Each number is 500 + 40 x the weight over its row's rms, rounded and kept within 0 to 999. Layers, rows and columns count from 0. Numbers have three digits each. The size before them is the row's rms in percent of the matrix's.

# layer 7 attention value, 96x96, rms 0.0728, rows 39-63, columns 0-95
099:538520511491527407525505432544577515445520457525560475548529480539475560552478537499396507515485449498463511469520489459528513513443474467513508489505450492469501485503587556519486489441489564473475521457543563561517528515525497492511563484453515557516503397529580479470555536551444544517
112:401478483520476486480452477514468538569495549469506546507457523498534426483509480433448478501516540505522501477421555445572464484396498512549460458478587513511534531508526525454482606400470516475466558481496452442447454513496490519552555494470507454470494480502479488519480474527516477452
100:484467526481463563507500470488436468472494470464489485496513529491515505464519462512550522503529581583467539490437542527519545509519506478571485478472579513529456483492398564487513509572531535537576530475461436464519531510515530542485450495527478442431543502593417506487435518449538428516
119:565468554548503557478473491535565558476440543413511504519554468508554461507495561560474427474463519494492525553464370532460529525519485545513485467502465508484453526409531466556547545547434455492501502525488507515497501452511490487488521509545504498532488596470527491436515477540438528533
109:526516462437491483497488521445578488477493486538480495480404472489455461464539458585547524427454503563501456502409453471504533487560502475510483471494544465500531541439487514502435451486441552416547545499463566492488454491487531461475445480470532488457516617535525450499499486469502455507
094:505497526472473491555466429510518471459521517471500488487464473505499538486505498575426509515558476521500480491420510575535506457488546498551432552534517485491479532514514564480581532542466530506512506561469526538575541518495408425537478482524558413464552499559476560465521501506396564497
117:542494504557444559548537516508459474520535497485511473520440474504504425512447503483545575446500536461542492475554508579516556514459493445447527447475528568520466521496380513505530471459561486510491488533516517450560494568518520554508512480486428451493492468543464539508429506449431578521
095:470483433462487501511542567440486506522535389537454463445440510536481535472517477572511560475505478492526461476476487431455569453507495460536486523467523434579515457517459475514435492500527508455547601522422516453531478590461526505498458467497503466509527520550480518524463550441498524469
105:524543532485563537442487492556576533554442510463501497485550429506472455457481550443508494506451465518532533539564425464510493543433485537434458499473466498460525463531521492497537539524504495495406507519636481534477535429558536482510539512510537560556476532476544532547531469475513495493
113:513521462490520467489490462538427486525498553432513558490432541485520536522479444511524464455523518509515493503501517400608390485457520489515527498474507517495481455507544565496406500467504489510418504498552438444401548511483533537545558499525478512532508514499475505579452454540551496495
104:551459505494522448533524481470565525446452499573509533502513549523400406518491464517511449555483455552496449431527481481537490535490504486453483473530513476489449439465511511539445514524505507502460512493622457585414550498466499436517458437472531555546527505470508479490507533529498539545
108:524464512459530488512524440480494538500531494570548488529487462509439456493485512511479516563477407546529502507506462488465483532437504512607482517531468404445465518509459520478560525459505533520399488474551590559492523490565407442475536496452513541508547457501482529478502553493445539540
099:502457496583520501521520511470435483524500542539559538528459514520523540504493532401524528515420503508507529562550449473484533506483507543559530518449394452462478466544484463424526515454483479493439527450494520457479434528581559488502442513460517517471506580483467532545503442516584532497
096:559504489601507497511516458470495525505426555415506492530581493481561513518469500420522468493442482512489536532555495451565435597545444539509507496492501591476500450551507507488525499469513512496454423467523508470468493470544538513536570540489453504616466494496524462492501514522545508519
098:498501547480517485485506462499541495488464481552551496571578444507401467524484568509525472526443491495522484467511484506436481550469465499471496445547490493502564576527527497427525480508503478520538450467555617575543488492523462491491546421414506528473461424464550480488575511506500499535
092:533540498506557489483507431517601542483500568546584486576526477478465488495472460515486456479510436569508570478549472443510445515512496402529486472536499515468503502538487588520485507399540514488474540502551516551528465503523463457526538473449479490549506459557525463511602508519535501500
090:478495535529512541543518460520548473451480509524540512594531428470543475457497512506472503500486537521483504510554413539544467509487420417499473446492571495432480584490431527497493486418505496483434508521496549487569499457522483489450498467528447584566454500487497474454502478539422548547
106:570441506498478550526496531481535459472548439425488490505472482487600517501499497552461511504463489413433531525467485497439505445613456442480518601498423504525509441492568413556501533524517464468516512501432502505488467537537520567492516517556524507552504515526506487509548505536504533496
089:556523513468500516534472449396466508518505444527497569472465562515442459504487499487525494480487492488560475516563527500427538486589502464494492498482440476599399490461489444516443501543534472544477504500423470557491530588447513495451456465527525500438544550540450461483485494504490526460
097:502573499474492513482516486489480416479500540579536521492422485516501545491469491469529518428570527534505561457548527484523482499481515474573498479518537488471473568499444565446489452377551514516433516485452482432480432547438495525487517537519477484473494533515381548530480524513531472508
102:461452483518514540530487490487447538519636477463451460479507504520518500498539458557450476497537557471511480548423502504498562462521516528471505533514498495558494450462478413514433548539542481390589566538453476500466471510518484469447448539462477439523474511564494437477511501469513489478
095:483543517503562528441436443580543550611519472536520543505502472481530543537500467471485453484551522471478572454537554512570471470387535497548509481549495547517487550517521552422459518490504514509470517567489496526484483501554550481514542506451402520433485459511498469514511510533530504458
105:582514489449531545484505476499478450437451525495552495539480482514540478516494512464485442503444490527495444531533397418496413556454501515542525472461414566485463550581453492540538452458496484501477434393526506532514514439524510490477516520534507583510473480505519555524461514476464490520
089:545525472429554511530581478477475504458512514509558596564471529513508476551509460444520524460490480522535423525524463491486439613522469457573513465498547538538493589511452517477485487501505469553523483410420498502470483443554462493533476489512422512521451538528482500522488544494477450516
088:438535478551447540492518459486435535562500547484531525555580504485520514500492525407521501477482480481507527489491495486581431481540495539519494462482544456493577511580401536449524549471482515528507517516526435502486433451525561521523560497425493491509441417498425505520516506555507461536
# layer 7 attention output (transposed), 96x96, rms 0.15, rows 39-63, columns 0-95
101:495490525605503440550479538510523482396477386488513463483475531555542504460488502476488475504454513467509564457422466521510530476561478523533552519434517455446505436517528465523493485426483480441528520429549458479552516501443511481494526467486514501556532502553488531500437536581533454499
108:458572570538417596458496425552492477568460485541480590510480466505506505551509509411423527537546525511480492524547514507529460496437477505532500509476501491503541526498485542424532479492444501519439444453503499476556501513506601491513520462497476516566488494510484466543576438540531491510
086:484483529442526570482510430493442425525504541487553533544567527495465453509506529468490517516541457490427540523558491549514570567469485468499459501549489569515514505539513574456522540583475489531547503601466545484452494522535476496574494499566477518474466538480521574543469437482483552487
099:589486453489441474542515548516497547463515546465454545456486513495455493474501460504492406405511558401507537494472511519537509506528550515476498460471508501546489400440498539542509555449537553493476484409525511488453415523495494488446460518434473473503482515445513458528505541495468535564
117:522500489539560530510449479518525507544440476517495439481478523469513526479529547569548551443515496476427516552457380499561513452473524595567449492528468504484512521505454564498524480522478498487507492572461480546406499414544413499487512480467470436498486484435560491541492486491518491510
101:458398553503486436474439519473477434465490543520483467450471469518531460499486463466451565468535492433547501569502415549517555506448518441513504459502548501522517433503443568481535498515426459478549521443461468516522480532473438489525536476499530498561473562519473575586483510500481515476
117:458460507530480518446454456475474497520498525482550466578527517423455441432522476512480456614448529483478483458468548542510566533446461468458563506528529567561504566509515492505587496503540502500509542484510546495554528537504475538587538516442533485469490542452491561454524477441455512494
091:413457561495569495456460450499472442559507466532565421497474561463511513494510551539541554464479451560503492501516479489507534515448401495547488537560443516496517534544403515527500513556499521502531528596469500524461520461501473483498486504468426468503498469451524546504554519453573514460
089:588547491514464555508529589478504619460457482479425552463467520496506501465563485475498455520502479499542494501418522494476464524571575525423515484462522532523472511463524465531465508423531540479437533429491489489537505455482586520500552527487478573510497473525457480524489562510507480555
119:514561474490429543536516464531422508576487474468501559509552491538504553503487571481573482548504467521511444506523577492537450520474534519529601457472503540472475547503462499399499449464436465567430479435499508451525556479498565476451525488538516496501505508543457522489498497528549432515
100:537510485494512443565521445474518516441480471537459475437463570503486470480488491546522446554459537555523507515471436528527515460531537532520551490467506506429519435478522496569487532426444522563461522518591472513479541393471482481408486466492558542529523491490413474480480529539546466519
105:564507534550498438508508490459557454435479467536502489455430512490522535449509446491515483530463518465575486542446424520428543462471538511451507552456514476503488425487474499519478560461506507462516482477538454539564537468454457450523543530472535589547530463489415579519472543564479469518
104:535548454517480493433533469507494512511534551518570537527492532517521585508510462450545495580453547427492383497497558521486491489469525489472483551485403479493503456462524462475443507456576553526501477517527385511487537529504565527502563510499449506479483504434504569505520521519541492457
094:591566457536479520532544511472479572508501507426524491538591418549442527477448467481499423551451532445537475463463549467544452566564519504458529529438532470480508490503528511492493496458540507532472509406535500441540501542529553477549490495523519543510478538498520427477492522523530451547
088:518535530554514451550512530482566488388467438499429486489481458506488506458566399501455496498460554468505508478418427455411479433538501574435494502482516486492524494552611462536469497464530528436504494454547500504493490486499458513517553505521547550516489465520482480500531486527456528510
092:521571507552508513525502551504517479491404423552488471507511496579444549426501503483505492555478504444512556476454427463532540485544577591469532500408536485439557478501512521523473472434505503505516506427506498476536507493449452539511534474484520547573519511556429489514482523524467437493
083:531515451529456533502489528487507521504489485495533506552447531551459513408549458446424457548455521416426527513403469516528537447487539464464469520443577475493509409505500503506504507421508549439494515474504576513492447505529450502573515500465538458536514516511441489462482480493437555534
096:491444447495522510559505551479444487498541564460526454497474503560494522482421562536498454403483497503488521477483550496497495526521480492509485547544408487532500423538452468503492526545534512483548526468465464534471467583538494536457388509416461406524503508463526494458518559532541525468
091:552464453487562485481481459461498409507480510501507473461572569453478517511549545599580473520494529552538466445579521490472545474519486429558477491536439503516478525528492519571495539567452548536497483540537432535484480464492417524434469513512503474507493525443477549482565478502485538460
090:476565502506463536450476465488551462560470478557553514569551466537502550453557567485598561591508465485498498486537556476541554401454503441500468457512526546521495532486489556451496434485497492504503489519492540505554548528524451499564563543507524498538497539552515574501481509478457460486
099:454473511500554499463492457539483449582533534518526464494498514475484500594438546543453473364606506529466519489540504488525523521451469528516492558525467468510491521531447498489561559517505541480514531547456450491422435477503495521497419497483446479476511497452491490493536436471545583507
103:486572535516523558510479521517538421472486476553495592523545513551484459508592553458474522478561543490516509479526507450493480516521510517555547479488522514497467547472559499469516446451508490430472486437424516435561488555472562469498526487491486567472549546604453481455485456575513485493
098:610535397494435532543539522514499537443473468499555512544476487457529503462505489531516443541428488454511502500434542435459487521550574482445553509419501519539481466506493456531455457446522464504506471408535516556521465443545497468498542532548511518484491500516524579559491550496481499516
094:562580439469510524524532445530544400456465468447575469533487482455456569450497471573549538546430545480440447480486488475458545498503507490525501564455590497540543494503482536474494419496484510528485492474516536503499529466461459486545491538590547517487466530546501517545547498456471487520
073:524586539502495559463496492482497462550512523472510517542540414537466556503528465346445541578470504450476504487541522504520406500551480507443461498445532475493543527576521511484495492488512503535473472491524537501564532532514538517605539492514512542499472495549481517488554421496510506543
# layer 7 attention query, 96x96, rms 0.0666, rows 64-72, columns 0-95
121:557482521475539563460553492584546539494483452425472448555526541456545482499474509422427473458503526516541491547544469478501474503496457543513503498527487533469474533512464452398549518513502480524420454480545478492567512467567462534503486563475458494473529491440491570474434466474521462582
094:530536453538500479522467503433465547502512473511506454471462469602455479500524466619537535471503514498449456537466518514461489502553490501520508503473481463634506453480501493526487508442508531461506536423519487510419456540465477488451545474531438448521513510535520473524469599458424540499
086:532497562518491585501533482572504449455472520454467516540513522488503484523453481400520515514549531445576509502530551468513516507470446507482454477492469479386512520478548495505531553513563439529468464498483482472532539571568487460494525487425431497503542521527532592474561425528518534523
115:586596453557454471503538514537498545522454446452540426540497546495489468491503504448534440477450470539555454559509463525525483483505468482568528531526532506524405481549451453475463491421452517526409520466568508483485501488504493529551492504553479517493564518503469514486453526489485435571
126:469505582447485583492451493481501425528537563535418558471518474569516517509495454489499569531526476493449504410496553478507516523458541476451451436470490502461599543456485549523535472483492490558562479494469529482560521513549489479430502451478501475476437514549509492496533468524480502408
135:401434562471518487465459527430480487479567557554486561474476490608510511554487547548503533502504457541450498421524570513450556498472526533485486506485545520484549567424482573575495501559518465538552510508494497500458479519482522437487515485483515487505474494537502459520555483586500509459
102:514502485521481431532510544486466469485427487479526386531476525432438444509591541465563510478498529557480521562493472472524535454548512539552497496545514420496513492579483440460498455539485531473470545450468509501459524541493506542478497516510579486442555487540495562504441524439457559527
096:522551480513493432453499472505541576487540507473495532466499502508458488548504500464442470497440506457485518536477526518533417465482577525535480565542477523491482640455506486475465560536493545607459500521495523529420580452512482431433504508473424488477490478460540505489482458546504489484
082:474459554522488499425544491588487468537485553521552491512494554481516474483441576426468495542507510482497521481508468494560477478455452558446498525569521528463480473482515504387527447465465494494463482568489450497571475445493471522527487534424524530550523536478460508436430496571545450540
# layer 7 attention key, 96x96, rms 0.0669, rows 64-72, columns 0-95
085:429552484507482506528555449547464433462445484445431490518517463446536527441476611472482457565458540439486500541584570462578542514442506515504500537566478507490511526532531481548534453559517481467505506548573475506547510520531505493509493505502472532447559508486520497417538520456521469519
092:473552478518488450531518539456518426535516584525491556502473537530494534490450512475585609488522439543516525459479463477516536487509510501539528471407483492498478513514482531544460541436582508535514545393479481445495521528501545527539532449473546470487458527566458475537405536519491521487
070:465460480525529528464434491460533581464495399480441488476484463379514493561505461537522465475432523548489542575553470561530536452493516514475529523542480564479484517463525457537486528526432457485458444547497526530475529505503479503380500514489499464550467494444516478504547511450462480477
134:454502507520452490505509453534484479505456446460525428531482510468456460451500575474468463596411496471572486539554524479504513495475438540497530545594535467539512508556504448486551502542473536482542504531515501531551502534498463459534467554540548501497598509513473558467470509420546440560
142:530481539475561490452466523461489483508507613511486524426491498544520527543500448529528554407542448511479533517424463524496499527552529484544506429409446522494515513430480558519456476472536524540484487448519482526467495499510563528510503474452438508490405468504534433530514499580471548447
118:495442512421543468501440520411455495499544597538425511444454440579490538519477485522487575445532465520473473468459522524479434532492528492497427448454503479475487503484505474567518522498529461523473524506459525483485473516567505458452473421467489520555403521511512448532497503501435515451
097:510458483553474469529507465546528490506412455502544428544542522520501488476518565445502473535428536569551513481529493459519532464485467576434533546565488542439518505495496496537504574528417481488516493605557524510505514478508493528460465517471497404538515505388525503483495478496438495525
100:548516498448555514453572468511518544496524498558537546556458538475565497489477474539526431452521525462502461519470461519462366581480498459521504436530463508566460549553473462474460424446534502507508438513563506485478566488525526536522489499448452561477553478470473481483526523554467473495
118:570503536514520529516474472566502499485405458426452441505511527455476497461542503470446410522498523427522517609514511462476513529504466574464505493541523474510486494524494409466533487580473494441474473562532535510534564517555521483518466560512484491505556485430540540461533519440535471534